From a checkpoint of a small transformer trained on Wikipedia.
Architecture: RMSNorm before each block, rotary positions, no biases in attention or MLP, capped logits.
Each number is 128 + 32 x the weight over its row's rms, rounded and kept within 0 to 255. Layers, rows and columns count from 0. Numbers have three digits each. The size before them is the row's rms in percent of the matrix's.

# down: layer 8 MLP down (transposed), 128x96, rms 0.39, rows 61-106, columns 0-95
# gate: layer 8 MLP gate, 128x96, rms 0.396, rows 62-107, columns 0-95
# up: layer 8 MLP up, 128x96, rms 0.406, rows 62-107, columns 0-95
down61 097:183116154127125141102116098127160205181089147119129144137054125142123097117127152139116096125100129121064165165157078119147101118073153037121153152125121137146161145109198088151151095084157103119104144078150072146117152115181183137116179122165087143087111162113151061133158099135148108156
gate62 099:070170153141150144180112134059127140132152143166125095129118105160099106159046176099056097108101110126075109138176115097155119153113133134139088042109116067102129128132118101095164124160174118110132154173117144103119155128171151093198145170116171127073121109106130118091089159108097088085
up62 090:148140117145118146107124140119096157166133176095111153135161131127122105136081118084061131091043101135130133152147115074181137130157180147093158111167083145122166202152078117143179105093158047147109096154158136107052073101128139137160129091125122125087142086176123133129101170105087163166
down62 093:158147101146090148158122122124143099127106142076143130137120131100108104136202129090136120181164055082122213167139113133124184157159134123084099128105123133165114094077151106107104108166126082148163105075080101137110174104120195056104126124132164134136187148123197162157153075153120102159
gate63 107:091148136116142109133108114183080203127140109116124176150138098143174161109140163156151106122173134138162073146132125105131159129053168077075133162049155130181154133147186117150101078132164127076105111094094084060139101057128141143158118119159167139095143111133123117162145093126161188136
up63 103:146096175115119169137127128161103089080114090134120181081126157067135084147173148131148125132108147152087183181152141129145119094121092090150106130123125096167143144075173126138132092078114138172176170149156081155104120160084140074183103130125113168107147194111163126215151075184108143126
down63 102:091095108126107136133125118072156105104113165104191102080156043148145175150132138171126148105164148118137122108153174101150164149101137078083157103116147115156185108132124127158144063113116129152127076183111137153179150103142110130184149115147155165153137072134118139148175020113132114062
gate64 106:144120069085076105137112158132163137161122179119168122136125099127112129057132140122110081127115137148102102063112210175101130106154073117131090063135063125181144080113089123075156144150124174119122145123113112063134155142117144095176126146191132116131148116098087160148189121123157097193
up64 109:105086159115140140138153110109150108092147131094203121137144142078161157119148123167186083064102144141162151179119162056102107125147119117129105106115128149178099167143144053091198158102127195139085182141063122130153152082117168097073121134131125114126161131097149185154102130104144080121
down64 101:086167088206139185077120086081178111161183106159119095179132096092075133162154135154097129143120117104191119147151090132099148116132144110134094125147142133090153103071125110173155079101169086107118139135103193137111103161105115180125127170134110149121120058106128119167145109151100046141
gate65 105:080158199072147176116175131156118094200167132148139132146094135144168161103167163150137135130128097099159112170116129139105138101150118138079131096109126163118118127189169077106116122103137159192091093102144142113095123091144129174239112193066167177136153129128123125117137145175122125105
up65 093:136126155058076095099114109111140111179152110076112124145096134079065108097149168031095193148089131177162156173145105125133170118164126150109126096131149193141128164127123093124133129098112116155140125111124113146138146089115198123084093158107176184161110161157153106137103120179107109192
down65 097:115136082108117140153070148138109098118137110123104120145145150127089096149082073142145146116089113183140114074141140135166157077140158114159117184093117084108088188130146142102130139182161118049162100140070136102089177106141087145148157026142063121129123114110131098089119134067153118177
gate66 100:121104121108123086156182186097106155184097146106133125102145133159120149208144126073158137125089097113134123113165134131137152196120103169146118133132132124044162081119121111101166078084121161074049135118067106086173156174139077150146164182151124145091108163094117126116181155129143120131
up66 102:129122082153154157166043100147121110142111080092143151093110147138086148173084156163146118113100147131095196146127145100127140107139178130114107194113147161129164155095125094055183162173147161128096077093139106095111145131174154130108121151105174156076060152129128096074155115156116169075
down66 100:157091110114145141082143154105162145157169123092116175160110131092103115080073135044108111102109135149148124214103107174104133115163138126103127105127166141121107148161196115120125146070128180185187101089144144142112157092176152152137106117084101124130146146075156164133156159059109177182
gate67 106:071115087109244134141126117135113176133174134193173102164139124074140152151188130128171104122153140075140121127132177082147117109107156126150112155077147132070103129134104092076065135171158140104154127167129159094065116116122111150146138117163060108133181134104134147119080093114114151152
up67 112:108098083157081094169111142147196088091206160102090098145110115137110140098120074156080110150120092151143118131166105137108092105133086095181100101110094147151070098143087141182095179163153111127107112185156108132144105097119132098114188121140129122130109142070179128211140103139191135115
down67 104:096193150099067149146180161127125072071114148118143130128109087141120124160154105080143157095139138163096152141178092208182153071108109146147105170124100159137125126112136186139160135121162123112105139142117085159116091110113156087062107200141136157131157133098192119151049124138173136155
gate68 093:164160108131152110116171109126118134092122118074192151140132150153148119112139107152148177119165147088109146160135112125157180164157159098169061082103138140165099141077176072086107107098167120045138168146156140117143099118147144145141181221161144149113138174103133084115070063118131140158
up68 098:107072142137128169124152157134122091133087098170084126097153057142145120123141164104125108094147116171109098082172147155068139206136096100115075137146132109128122138107151170163170141131132153192115062062068084126123107122125138101124113081144145146153099099212184143177150122158127154167
down68 100:163182143094117131141121137135106168146111138166178140110087139133102083113155110141113083151126113138092178113111168073108170100093167194101212126166094103114066088130116081095176065130157142148122061155154103181174120089115103138067111143128126143132121076089168098151126144161114159161
gate69 106:164059157131123191118185127077131138205116171135155186120104152114113133141103131152113046147074120138164106143104122082138161140162108131179172111125145108118135137082097159142150092090109152097063118174160094104118149130128153138117174141101123116089167121095156076123130079099116146217
up69 099:158102101075078111114116128121150167146132179104139184173121078134128100167083156155103055148160135123165093103173180083118132124164145079146110091097145122158070124106141088118152156185124087154128078091144120153074123175113048150143108140185150081132192130137119135159131124108140080149
down69 102:152122167107192156091141071126132155123068148086088191097099144190079115150107131093186145113118107078097157055064131145124155139134155087129124121108149098115103187122134107115182144079144176182131122161118075102104142136153154089148175141126117112162108117122132142104142131142218155111
gate70 096:119086123091131161098091122096114156153212130196107089097044135156167138104148158131110069138130112127169127137118039180114097088116085147134138117102172177117121145089157165154140105104095177140103170142079106164079132150105140178099081132132129122056117127152109103126152143095113095124
up70 094:110107127118105130126124156180111155112188095071102124098171149147075132138106058068117154097156127115141136134097120093130115110139127090117135162161161162140146055136147154195159117160155182128138137126060125133186120152173209128121107134101129117129065143173120187164134112128203175099
down70 091:113095154177153174133182103094162194135065122147155075111107104122165137126134102138133108143145086113126037154118170175110092088144106137114158112140162068047091150127076104136098109139088122140152129139120136084133169131153089069181170073143108109130112144130134091147146128107105203112
gate71 099:129093148115145085092112155141052176125110072132147118108126169122069100216125127125169130174171178120170122192135089158113123116088128081136163198128152090128132124103179108124174088162152134095094141131151116138134144135100118144083138150191202090125138103074132164110148087138173119124
up71 104:189106124182154077112123124120111119160105092111140129096120115142106062157122082065120130170181158085165100109111120107167170176092132124083134186144145144126114126100151191135094173123169145153117157146166118103138147056054087087119163179104114114089106124127129149078169130141140071176
down71 099:170139175117113087102134085135100112141077120143087148151183129157138104148110110116124084093086138093185205157067154194080140115147164080121131126156126100138105137170155104130111086108129105063114121117122133173115137083141049121101072111092049105166106084094159105180115129142133126137
gate72 095:121083086142161095085114064099072176096124150106113151155109150080106126154183128144075106110159091157111157117107166131141120167141101125108197110152102150107134163116143128157100086117162130130139102078129138127188124178082137135148120155121162142102156087140104204141133181153220067083
up72 098:116095176096065193104163140158091158088160117108132088060153141152155074117094168176135139120151152100132125146127125144139113110101166093147105193107088119137166139146137087116078179117140141151120158214114140165086136087150110141048124098099119172102095137102152092082089120103095139174
down72 102:116121121068140093121103121155090086151086109067142075135138134171151094111138098094134086122123179128155141136157138164133172131170166041122114171076115107134050119024098161117133158118129151129103139135152129167087165077148161116136175118098115151141163126082112175110131181100122106083
gate73 105:113086147145118137151146147152125173135135199133148146184128114057128151144162152156150114189175123151168116126079143127115123139168159044204094139131100123137169128105051111136109107077123068137183099134129112080061136147120150185173102110163132100145146095112147125184136111153166150112
up73 099:130133129177123087104100148124048155181118147144093138164190113137117154154139136055132072111159077170132154151099103084134122091158146102141130124164183131118161144116045125115113141143183128072122163142143126131150133107171118156113090144130174086077106123030125077137101115093079132143
down73 103:127129166071113132103123131086134122051080145124102161134181049190109165140140169094150103105112183140095096084129157182144126117129163134115093144128157180115107140111145085089127113153124062142111172126175172132150083093127131154158116099123111180126085114039102130130074114101154166145
gate74 102:127116088161125109141055171127087121124156113175146157171082133164123143040094085171114153106149140107127141065141115085116099106138150123195062156156129156101116136171121113101133115191135115104132120099114024089143129179162167168139149101131173085127098106125142111084109122110161089127
up74 109:139173172171128112097091101121089192146116075099156141140131076138133084103107099156173116137128111204093109162103105125092178123139166098133107116075097119177171168110106153071093119110136161110068165099178126085081161159127129061151123127105108148102087126110097146107043162129125143138
down74 099:182055168102137148198194144159096142096131112118161126074096181106109159118159131184146099090111119176101135118172132139127086133118128120152170163096129146132143081136142138108056146134040118115103134160130169153105171154097169154154056173092151105083098144124160143124163130148086133127
gate75 111:164129106129179127147115109107071141097138115094113149192097109106071138084112177111103105111161204074053114160103139130157225095160157135104120176105092127092105079114091117132133143119159142142119110133158103085129119198131134164145162166101157101100139091059136147155114092146098138090
up75 099:103148102121172121149103140199118123141176180151069100188162167114094151083113159143151093134163130139165083080093112162099112124117108089096141096086103094097145073146157098096131129159130082103165118151092091135185045108200111182142081149127137075093098112119106104129092129144104126147
down75 107:139078116189098156121080130121132145141101107130113105132130134136138124115075131113121193160121136139156149145126139091099101062117091164166197181131172130175165185171152131097130139085212112164164149158104142046147158099119132088136165096084131132113123146130176136204123127092066156138
gate76 093:075103133116083121135108160131116069153099213140139142079101123136143096093125108119097149080129139045109148125138151180150107090137102134130179171166105081145147076163109128117080088125112115175074072145102185099082134096145166168129120132113140102108143074097085168164096086100125091156
up76 109:119086136057111126104129125123116089114058104116102149107154205147097100122120153140176072125173125147185119136135122116145126207140107153160124113099126105073116133096133095140171131116219116120208177114061112114124116097122113169109071131116174168095109098108163122113126138193146127146
down76 103:173145118193110142122161173087077146086134141137212126079108068150118128103082104141138094098131106101168153146167151086153155137111143125105118163111156119177124082089146204148095168127118157069102135148063140096139162070164160138101134173124117101172157130132103156126110093153072099166
gate77 099:095158166169052188117111162110093152107100138128155105122104100094093133140160138103129125133182150181083112137094102081128019078103093168114122135114159055157149138114126105136168135178133149111102140146090114138079120112109159191092138112168122097136085152115155144135129142150151075061
up77 101:143154169161173107132142115127117119122088137091136131117075131115138167173137098116107163100106079142091118149133138115165062113137129123148127113101092109147197133096128105136070175169115130071161086130133081125144122164180096123089176054168032149097074140121195129118130104129197160112
down77 093:199123195114117065185086149130162149166129140138178138109137131151145109145140178109153131175183172129186161128148133122095082042098159161089100101139173124102121149128109124111141074138084154154077144111101147149142166121108114150125100141061140127141151103125205135063162135110100161106
gate78 102:083098117167203091120150168176200164089087108169137121116098117152123091114121120051123179174125114117119133145132135159108148114146070103094103097155078109082148094165099120102134134108145163117117221127159096159161117144119151088116173101199130124135130152104100204125113119169112098115
up78 106:141160184115120105082101133184153144119136163041142112101098109135138092123109075091132112076132091090141191176063116159123078124175118153127091152089085127100173081127162125138120139105145137116108142082100114149139145145066116140156088138165179097135082069161111127156091159190122088095
down78 103:115112162159096121154092123095171100171191152120145169167090066085112098127072133088093115161132114169162158128122146146156142110085127116162068070083079158116126140134100144150106143148156103154172186116137118136153089171120080083153145170166102181092108117089132136213146085117130143171
gate79 093:056144103087153111150147041125110165167053166127169158149125111200104133116114193134128091080156169128148131083145122054145155156106135144166103172150162164129094155137158072115140148147146190111109143071075093186135136115122152121119082103130135171136126143105142152085108125147136141148
up79 100:091108106079115147117116142139129170124190142199160112051123128140176177131114117099149142210090097169117127101105116176093106118131134099121109097171128145162173159177116177108154135103129095155174124146145133205166186106095139118083077198097160129107131111099127093090107176127145119114
down79 099:084107191096156142110220102122152075159058068094118080145105066144111124113115118123135137125092148074112207130109129149100179118179098087077135178130181137100129157135146173137131165110137160096162150149082157099132137151129143197140149076135156169157113124139108150107111108151136144128
gate80 102:118128164179126152132119140109143159162121138182083141101102195133065107172062184111137139122163143134095089111081104081108129164164139115150156163119147093053171126113198061132125128108098133117162119125135168152073160116098055152126139131162094128134098166088108096123123160132129062084
up80 106:105142115133110154142084122082111133151161123178114100096196164106050168101111157079148141101141113153133147128075142117187104085091133171187105127102123087168133140144114129161117153143145094153065142107106099149052218128146132136131163138116150118078126130102084156112087153126127063193
down80 101:111082131155096074099175133121099167129122084054092123112141103113172161139105152158121119134153064186113164126198095135114120162138095149123138082180174153121115113112081135171133135176114126171123062115158106113104035076119154124187160163169123099093147168155133138096112146151143134095
gate81 097:132156197174133069131046028124133104095109149130145147117113094146101175108120131198095096135115128188124149066147136104189115110118123150160117111119113140090107136132118126132122132077131152106159113126091134163073130126135072090125089118172178180096151127129117154049156089154099114145
up81 099:135156114172084077139096115127189104116120122147150116110075140131118057128128135139125121115136098070142143093084104123148161118068146108128094105108117173158083075122134187176100132179170114112107074135135142208082120126103119124113121158160173067156173132095086101091130227105139118126
down81 102:123177110147137148127201136082180142084144069112135155186095170057183112105148163157144161088129130071084164116120147161137184138144145091153195053184096140107178167099106141136159146154127106131103149114140129144117112125103174152153127125104089175141082139104125097124128132124202140136
gate82 098:154231168102131165150159097149167137131067126135072067129087126107092129100186153144170128099113097058098124161138133098100117100131130131148171082163153106132118140130167192100107142100101159136050127154149149083105147141133137116173129139151111156036082096139137153136107120143101117162
up82 084:133064114120148083111090104063101111150181143078142120128161124118137143110094138123047119116107186135106151061154127076179167182140120163108103149122149183093130158123148086081125112085132131175168109083101101146189158131096162121064118140103148111099147162140079144111098118070149166101
down82 091:185194156104130090141116124174134106124077144144255096118116108119172127122114117107113104125104169110082138170157163155133063120117119088124203122133105154147112089157124137129137106126146087104118180091139121128123121144129150167172130114182086121123118130115114123161159133129171139093
gate83 104:132100079041157148141148167130135119108111127147109056146092079086118112125124146139161124118125133161073109104056109098111165109168161102129157146114139155116120157134098105165174070113151118106139087077139160140157140165066137110211082120162102217141119093168154144151163147120178133119
up83 098:090155106132106173141192116128136171147138067115162087094188073148099130128143136130116125115098133138090175101127123130073072063104092177177095205129174163128125108084166113112105085146186136131164155123132147150131099165101147082117110159154174076090083159130134111135111109158193124158
down83 097:160173148132132176125138171160070082128117111137123165108125089094151130139136122110118108142111148148087127117177172186117121122136136075108123097095139095156152180115101066154114173120132082167109173135112133151178104141172135050162072042111084131159105115083078097164126115123189085173
gate84 101:072114148142099078044147149189136158127141152169083145093083160089154136093143180116149065196141129159096135169149148107148105128109150076106089112088074111141139151126196126108104145114107157153101150073146096129110121120148114138130125092197115107138124179127209188144118103109101138126
up84 100:117122195122157094049055101168111189156117145165128150121150152170097165128130158131148069123119163174104141156169111156172159139077134142096118150110187074160139158146184110153141138136129096119100159164131070114126086105098133119178121111145169154141080174158184161089118084107120127171
down84 108:109190201096114119167180115170123139074112095112099100059084144155183119128116131123136073154133141124103132135161126105172127123136129123087074173124200131127166157146141139120131167141098177131097150126122095047111087116162090169114126154158164140102160198143123179148139121127168186081
gate85 096:102107119156092194123114090128115151144122105141117168124095120205162108134088132133065160112092079085092087174169191169083067137154099064075113079157124175065094099143120145103111172121126143140131103131132116127095110180129163118192070133106133133134134130119140124098089123163108132188
up85 091:172119077131130069102088081197124134159074130129133116155125125166146128148140223169147090144217141094134137163088118080170203113137164138103146147151114104122145090148135095172151076093144126152115141083163104126155143100103170113107155110143141114138147148086116087195151132152161173148
down85 091:123104155144116060117145157088112175164150107165180198107184098185153154093126116125114141113109101085133085176130167101118114106097116087119179082102158143086129125151116120118061188127082129136167112141088137156114101145090143116152083153087123131199178093155159176089109123142097152186
gate86 100:137140147138165116171066142119081110130161165143177090159122091137100146094089134164061140134121107100142193118103137148143092089158133094129106156077123138093117072069078105099170159112112195068125172114135129070104155119186175123134077125118134123143115094116097160095117191101167093080
up86 100:123146146134140135136131099082124055159115099147066116128112124148184128112185196110096142080123139107114185114139103122169082122072201111065184104107127048119142134167148138121135122108128137135126163107107076116145088116123084115108154168194100137168097100116095174080124161121072092114
down86 103:103151157129111116100148087159144144151090073091070153134119142151155137167145131104143059144116130129141107115159134138144164026225097076096173165130114065125103142164153118118134120129158095133147075113111123139102156200096169122171105096144130165154075120102105086118096126099172088158
gate87 103:115132184172148113104187100168161124163151110133121148139145136107104177113131137169152106050115118027116113148098153124177159090098127110136127155098079111142090152117092135112109152108139181142172079139087122151141055113113139151115179182159137097204160163138156156113158161080092110162
up87 103:097104088077120145162158086115131114146136121145161121147091135172095153142181114130045158106124143132161098150072153067128168155154133144156152125127187064078200100121126142112105171170141090134189147149099139116141108091150142212088171134161142100147134139136115161094107112147055148166
down87 102:141148099170141191134128160156149113092140133125248101149122117114149143124154150069137118096167153154118134165126120139153157152130117165157149089155106112103087134171125088111093170125100085092131085108125103103134206149123081095051108128165120176148107139117083147152112141207080105080
gate88 105:130097149188158123113132145161104121044100142108141136079140061173079125108104150126129149215089151168067125144100151112190153090107169162130116133109085081146127112155183117155083126138124134162135151066105102106159140124101116153149107098140109155065164129089082133069112074110104146122
up88 099:096072157127094153104062148171155113166188111049157100148164151175143197103108116146169138153134138132128124130143090113141146207099104124171132149104093164155096103116196164163110153133139153171108127165153174129198117106153135131095109110107178160108153135094140079128078074134152133155
down88 101:156131189138069118106144166106065068130155114089146066150057113108118163118126154139123172077114195115136151129122161143166131158148114105145079135103096210156102143078068123126123133147149195158109157086144144127113129114177157173131148087096168080109096111156162152144128123086100084130
gate89 107:073166156090131132131111107155110108150107090190136166165090095109151091129161140130113147094098114074087131132080181167143126164058188112115120102079113149114156120127143082084087130137092093164077128121119092112192162139144166160152168175126138200188186123124129108162117101142151111075
up89 106:065171149096068070183132163116101117159094133093160117144145147160106138132099145138130094093080138138150131197114130131136185115104129130153140142098106087158177172145163090121141075161148113154153095125186158092151122083128160124152073136120179048085077166094116131055092122147123104148
down89 093:128131157105104184180126071158115144150152087131129127134147119119156049119106137172110095130113090145134081129173108083120130093134115213171139100133185084071155154150129153063110092100114160190123174154111091117190101103119142158148154104118177118121117092154123112124111139078039146115
gate90 101:148098110228074124164158176153159135123079104083138138147123145102117110077167113194123121087161154120117118068060161129147162069125086083151100146147139124152084127089129098155102101126139159080088117063158194106085148098161101121114124130136185122122123113086117132113161115117126073114
up90 094:135123122083114136086123140166125138189178180119129150130125100169142180166101187076143135106111082093146125109115140176181149135167197142070102104092138197077133103150075179084142132102103145145149138186108135109096097091172093141070107159139127166159101140168165138144086157133107151169
down90 097:098208116126164143090151131133113089143078127124192100147097163071138115148113152157130163156129163101163131058093099168169112122114117113122119151130109108152162093102148178086119113148128137118147154168125152177149135152087110091134088117151178109200172144137160099086081090162166121027
gate91 100:092172150119130149082154125122115119139176094140098144138131148175132149128083126163157121071130117117086090086121170069114168098130103119156148112158154113120111120086144046066104041186140060140119112127138116100120117091099132169166142167146179164186195105093115159105163144134174143097
up91 100:122167111138105145151098091166139161123046138164098041190184157115086121161172115144097188169173103123174127162118120202134082126129129169114145099109155120143087153187138164110094155075093102125107128140084124144113123104141084114137092150118089146130127122142124110137071164116128063079
down91 097:054072114138126079111129172118186140179129143089191111081033120094126140170123104118155167082155163117113167086128083161127120136140106129160180127095126191142152139129122178136135170152138139158158149127147149111154138154135143099146181115156143024117131132125172177101141092129152144120
gate92 092:107076191113128127145135122188166132181159179155122159134099079118154109159097174111128165133136077154124093124143181138166145180127164109147106161127200135125087101104109102131193075163163118081053122134110206184149101102108117152117123145133115138100173110137153145147099143109168147188
up92 103:140177096082127178104137147114074160136097158099122053098138085181159149125132090140075137075172122140099118111108102140147116150135056175105148150135133128071177117049109141111125126175179168119116161154123130130123061143136059179096144172063116164154159135114132114148117123098107141161
down92 100:124116140159103118119178111138106118137156087136172165123068168111157122169140190128162105149138130107134124159173118178060098114135149114119172074126182142040128120122092128099131118180120107096117192112070056081090103103104095102102103155137157077117126133148073106145105081073159106108
gate93 100:141071141134145112043083125072075113131165100134129081112075117145077103105170109204150132136127176144144107128096107134097133136125138042107115127105117144138135098230114150094102112173118070096106106096144110128095080176125124165124157128099137132109133096123165187095097131110178132150
up93 102:084113109093126094163134163076131083124118098069131115155177167128142107133141116081149136159098142163101124088145159079151156181127100104119130076166087123179154118180097126184163133168144110163138081125120123098125161166149176220116112124163152145084135147086037110124065147115140132149
down93 099:101131107093168108179144134138182113160159148098089115198129146134092154135138130145190117138126178101108187127128164156136181156139091139129084115123142109081124102141136092097149117130170158136152132143061064190160147175134165168144141117068136177142184180110187145170084090109134082155
gate94 110:071133151105131122135129107121159109079130190157122068130094108165114175162138160196107119167154193128125108088104100089096118121143107087206180117107137092149105104154149103132104140100169108136093070104171134145128195144123147142086196115118125148179091096093144148168125121121155077194
up94 105:128155102160119087116123120103170105123099177144111107074100117182156130103095142097128105101087092092150122102072137112139132115113173165164204139132175103112120162183168099113110130141119091077132125079141081164165148138188128145091139222127108140146041151119118095078158085096169136133
down94 098:135090137153171130185122077162157125160134077153108087088102096190113152177138122193079154151067156151135066084146155125148138154082125109142137117080139182153115101149128109147120091108103118182163153173097144113111126124125065103137130037144168117138113181133115108126135101107136142208
gate95 099:196171116194164160064111094134129190132104160155087092184091143060100122118097128105135149152150100114088157136102096139128169182122125123120142075143107070115156092118117138156119084131130140077119131135112144093151107110161115162201145116151151100087127102173155204171150108090077119100
up95 101:137138070121054157173136165102107103145139082137127162125128109151145080141142082159182117108114105145214135144091092108124122152144128119158199160156195105097103100128140119105160137116143117171138102081154119115100209141146131157059130059109142123175157087113131107097118088160084182141
down95 107:136112106165147110173136134139136132142133176101142101155156134130086117056055102140135153118121129121090132179113127151122125078052131092061098177162100093141173108133158138126156128146104058089114099124118169126152138247146100155115167111190150172110124088146094123132119110139096167171
gate96 085:107154209127157120113187131173190122186097096170165116112071122085131148134136103142150122092146134123114135057115084112167141090109140108108140123149147152112126113103101066113109064227124110129115133145150070106085145123157090100141096121129116094092140083176112155214099125110106132139
up96 102:112160114054155087170170130076142122116112095118036121131166134141135127140126180151169140078136133105158095128107121186063182088091108145141134111142109126157151138055161133112096091176155158113110140153129095118084154146121153160101105155186072114118105137063098070133179163138113105112
down96 097:131178131151101179077131101131110150128128108115178145127086145114154111097160139060129100098134193149094081105200143125122120130107062081062142104106109153105124142082113075095091119131112112130144103178140138133064173066091076155146089153094168154112069103127122137198159135151122158127
gate97 090:108155097110143086079172074064165054090119138150156143114094178166116140114100115083116135181176168080120151146110113111119174069175074102154140094138134141089114176103167163128140132121193163159094134140085106149150136131109171164151102089095105146135086201120135130101164146174149131145
up97 099:106170201093101155117146101114116186128085166077116114085111132152166133128142134175126168185179160087133136168168111133206107100085197156062150107180153095154099129125061102119153116117143135130159122097100134142165161059164115129075152143127139156154073112120134157144091118096124154120
down97 098:100103123157128138142127158130144024138162136179145111133107145109078132099139063154168103104096118150080064094116048141149156151170099060098109110148116121111122191135163136168111130133125042156137131163151125138092096152180146152167074075133153095131139127105107103090103168130154107119
gate98 090:125133082098167057110146080088120132087126149097116153104110148127156139126181111158122088147114156076115134055086117169146151114134096122122127159160117023069152035124130117066155127125127131158123072100156175176149077100129166087173144156106131133169099133089124133134154132134160123136
up98 095:149099169120127077116118120079150155056136179097141150141143138127201140164079182152090174128181117164136144077067115130121123073111075079120127097172156149148163148114104153120201156179095115091105144134114119117065123121162133092108087150090159142126183112120163133146157131123097074088
down98 096:118155100115117127130178188201169137119100152155064102136055113117153127144096210126118101191119091134120129132107153143124078117084113113126075099213105112131163182165120129112143102156092135120147137093093091186118146148110175117095193124111153095111146153144123170086074147101137114098
gate99 104:109167113157123171175117160158087154160098091107142107159056129163137147159099114143164122120169155100167124074073115119113139124115118113147163185099107095117107167144162109092118105151156149157108207083148112158111156077168108174145119207055165201160138117120104139116129142067144124101
up99 106:098151127128148152089137147186099135123160104119109089117179187093082169102154144137115098137171081154132106137157114095151128110131136076152086190144125170205115104182153137089148147189131155058130179089160119166130102092152162129145037092104128121122134084179139141128146163136097131178
down99 100:158128114096124070143088138130167188157072157102128141155123107134114146116175118106125123111127095084072101093116150148153082163154120113211096174067146090122172104081109149090135101075086164157116118184065097090101093118120154204123147126139156101135107112128104139153087070135162123177
gate100 097:084155111105126064094134158107156146154089168169134152147092063136152131039133181146163132167133159138153083122164136108148117154157126093100155124146136104056126127123122062159129114096160177160064139143112150226148076135128134161107134132102086179105072155128105139144086100137117151119
up100 094:109106153144152137100120164146183182136126175124133162102087146046171153142155121076160118143182169111095081110147113172097118097095127117123155170103087098136074054184113121204128151121145130096145091103133164147119169122123144087208158105131133090115132114178128126102163133108133065094
down100 098:129131068144136061130080110088131099113186111205120100151127090135115127123184046103129162166050091154139168086142175166187110168180181122129097150136159145147150079137140094119146158110184115134117111097133157136131133140112172172112110097155165088154130109081102102121124125135116091173
gate101 096:114138134115132091160085114115112193172095119087121161144112102152188186181113155129059095100174163164084069137088095122196127130104094074143090103105121121134135120127144118118124100115127111122107187157144162099100077110124087145122088179197115176168080143089100176128095099095156145135
up101 098:097147077109086169089171152150114126074026147141112114129089052167130109107112124137127180193103058159138179141097076137074126174189106155100147099104139124141126091125159173138090181131096123183163100076096088128107141108103107149113121133137114106140132162113145112086137124147107134111
down101 094:161113153162142090127176147110157103069127143167148109119142169142103159143095138123193151095104085079117105082139146091117161097124136163117135197186094052099203161149134151166158146096147137079114052080152137147105150078118082130157162083136102171137091168105132105101138125119165139104
gate102 095:113122113071140095117116175148074086149137151107083170192188117115139131088105192164153102175147151122147097130093118128191113164106135124092106144086097149186152148109163063138082127182115097120078130114108112087097155103143106167163150139127162134129139130150188171121139135188200082131
up102 102:155131107131198122061103094153147103135096096151166167196154100069100165108158137143134087138106148127117118160120101113096150155171142109057143170070136140085087110149189083188146152059170134154108105117142080103140141120064114151125129170169134086128140112125132090135103114169186102119
down102 102:109119142120113176126168147164177151125148160195022141155086158127121119150178097128118171112174098128180132137109142124126157139079096130112159145150080056138145142137069115094104172189114111189112083141124137057176150166145127118104187139162171123130090153118137165121147132091104129142
gate103 095:084093154183151187101082106110133189155120128101155099147117140200111116179099136165128134139152130112057140093133133146126166122131096090164143124179120075119135135101094104134108137104124138133101094131161195146134174110133139184100111177077205156058091122116066092123100079151130142096
up103 101:157190165128122182162088130139154137197091154135153119114122086105170141149142119109127200107158125152143052143151119151162155127105115196109156053127082122135124167166131134165154193126196066178083103084154119102088138158115145122133176099165090132154126120124098137138100125159133177110
down103 101:072165149136137121130126117101140027083125111113082114171025128081144115184123132123121056136141108153161102114103105117171065162101127102094150118157134127120131137123148151178140144143110152216108142084171152171078122116088149114092173145103126133127170106084087168121102145101133130135
gate104 104:071096116084150067148096163158144145141143126136161087085120194137140116102155154130125120096126045122088167158125105135174135147137105130064133119133129087103082103119123115103178141142128123104153069140054175151127122093086134075137079149123211080123115189163105124139170096160081141142
up104 102:192166163132165083085127066134112111177123129129132126185189132143145138075129109133100125180116121156104098160117085121167163078091120141132124173140106108077069107132151094149087182144172128085153125081166104129090135172108164080112100132103157078117062125159099159118163090122167187112
down104 110:116197092058100136071173164106114129069154189064064134132148099128157098107143114169099131119141108130118098149123137135137144081087164176133116151119157103169097185114129138180141093143094084145113138142097154161207143119098139115081101150082117130090086126105090066154102154118112090156
gate105 111:058125090136113142146113173166121103156193125084110155119097119103064175098101156181152085118122054138091097055183107106168116106147140168178139124135096122113118117147130114098118119136139101122103119118189112079121103126170171125147160092123093078165125061104119150160149090125101105052
up105 118:153109205136168075182162078090117159110122127142066132136167099180165130144119137092117132128094145094094127182149177127126115128099108114097122139109177089170127134129114190150147149159188133159140113114079145159099147106097080104102038113177088153095181143105093080094113156129154139164
down105 104:165093246159110105105100055110128154148141146144209153117096095142109166091090134102089205094141194159114146163135085135068121095170166138116109101138107184142133107091151096132125092133100143128114072080108122117133118128101086127138124129115130165094180152082156122119106145149150115127
gate106 095:169120137108161169141149127166143141144030140146198153198151143106133140101199181129185112201116204192172106124078102094172143129162144102123073095120124107135112144140167085162124139122118130130098107171167119136132100153099172138160092136150136149115098124110148103105129090171147119156
up106 107:130183111141126061123151141169139146096145091131146086116132147144063178144148101122077153177151100152091097120130187080067121121163190105105116162126139133121084133173069119124130178122149128155052140163090143144093070101164114146099061108104138109195107150146131169116129181130087150114
down106 105:124149194122146160076136144126072150100099186126162148100144136148160126169147140133100132126102138141154131064122114147135124137102165094138145121163130114185099186147156161016152158148135096144080218138147066052104139186172148133095121165113133136135147132139111147156140104083172124140
gate107 100:121128067106084097147140111126156083164148153084182143125160140151159147071116101107073137165139188134115117098124144094138187127089174075131119090082112120058133106174072067168203098198111062078114110122097166164135125152106117158101128153117119141104121138150148149133158157110140120154
up107 094:057155106066114053074108096195153098101108070119090115156092159050100198130165133149136128100119099111069141140150117096150102117129114125107116108162094140139106186141069175142096144146154145122106124119130125121126161181110121136145119080093188146128137120131132120100175125193150113183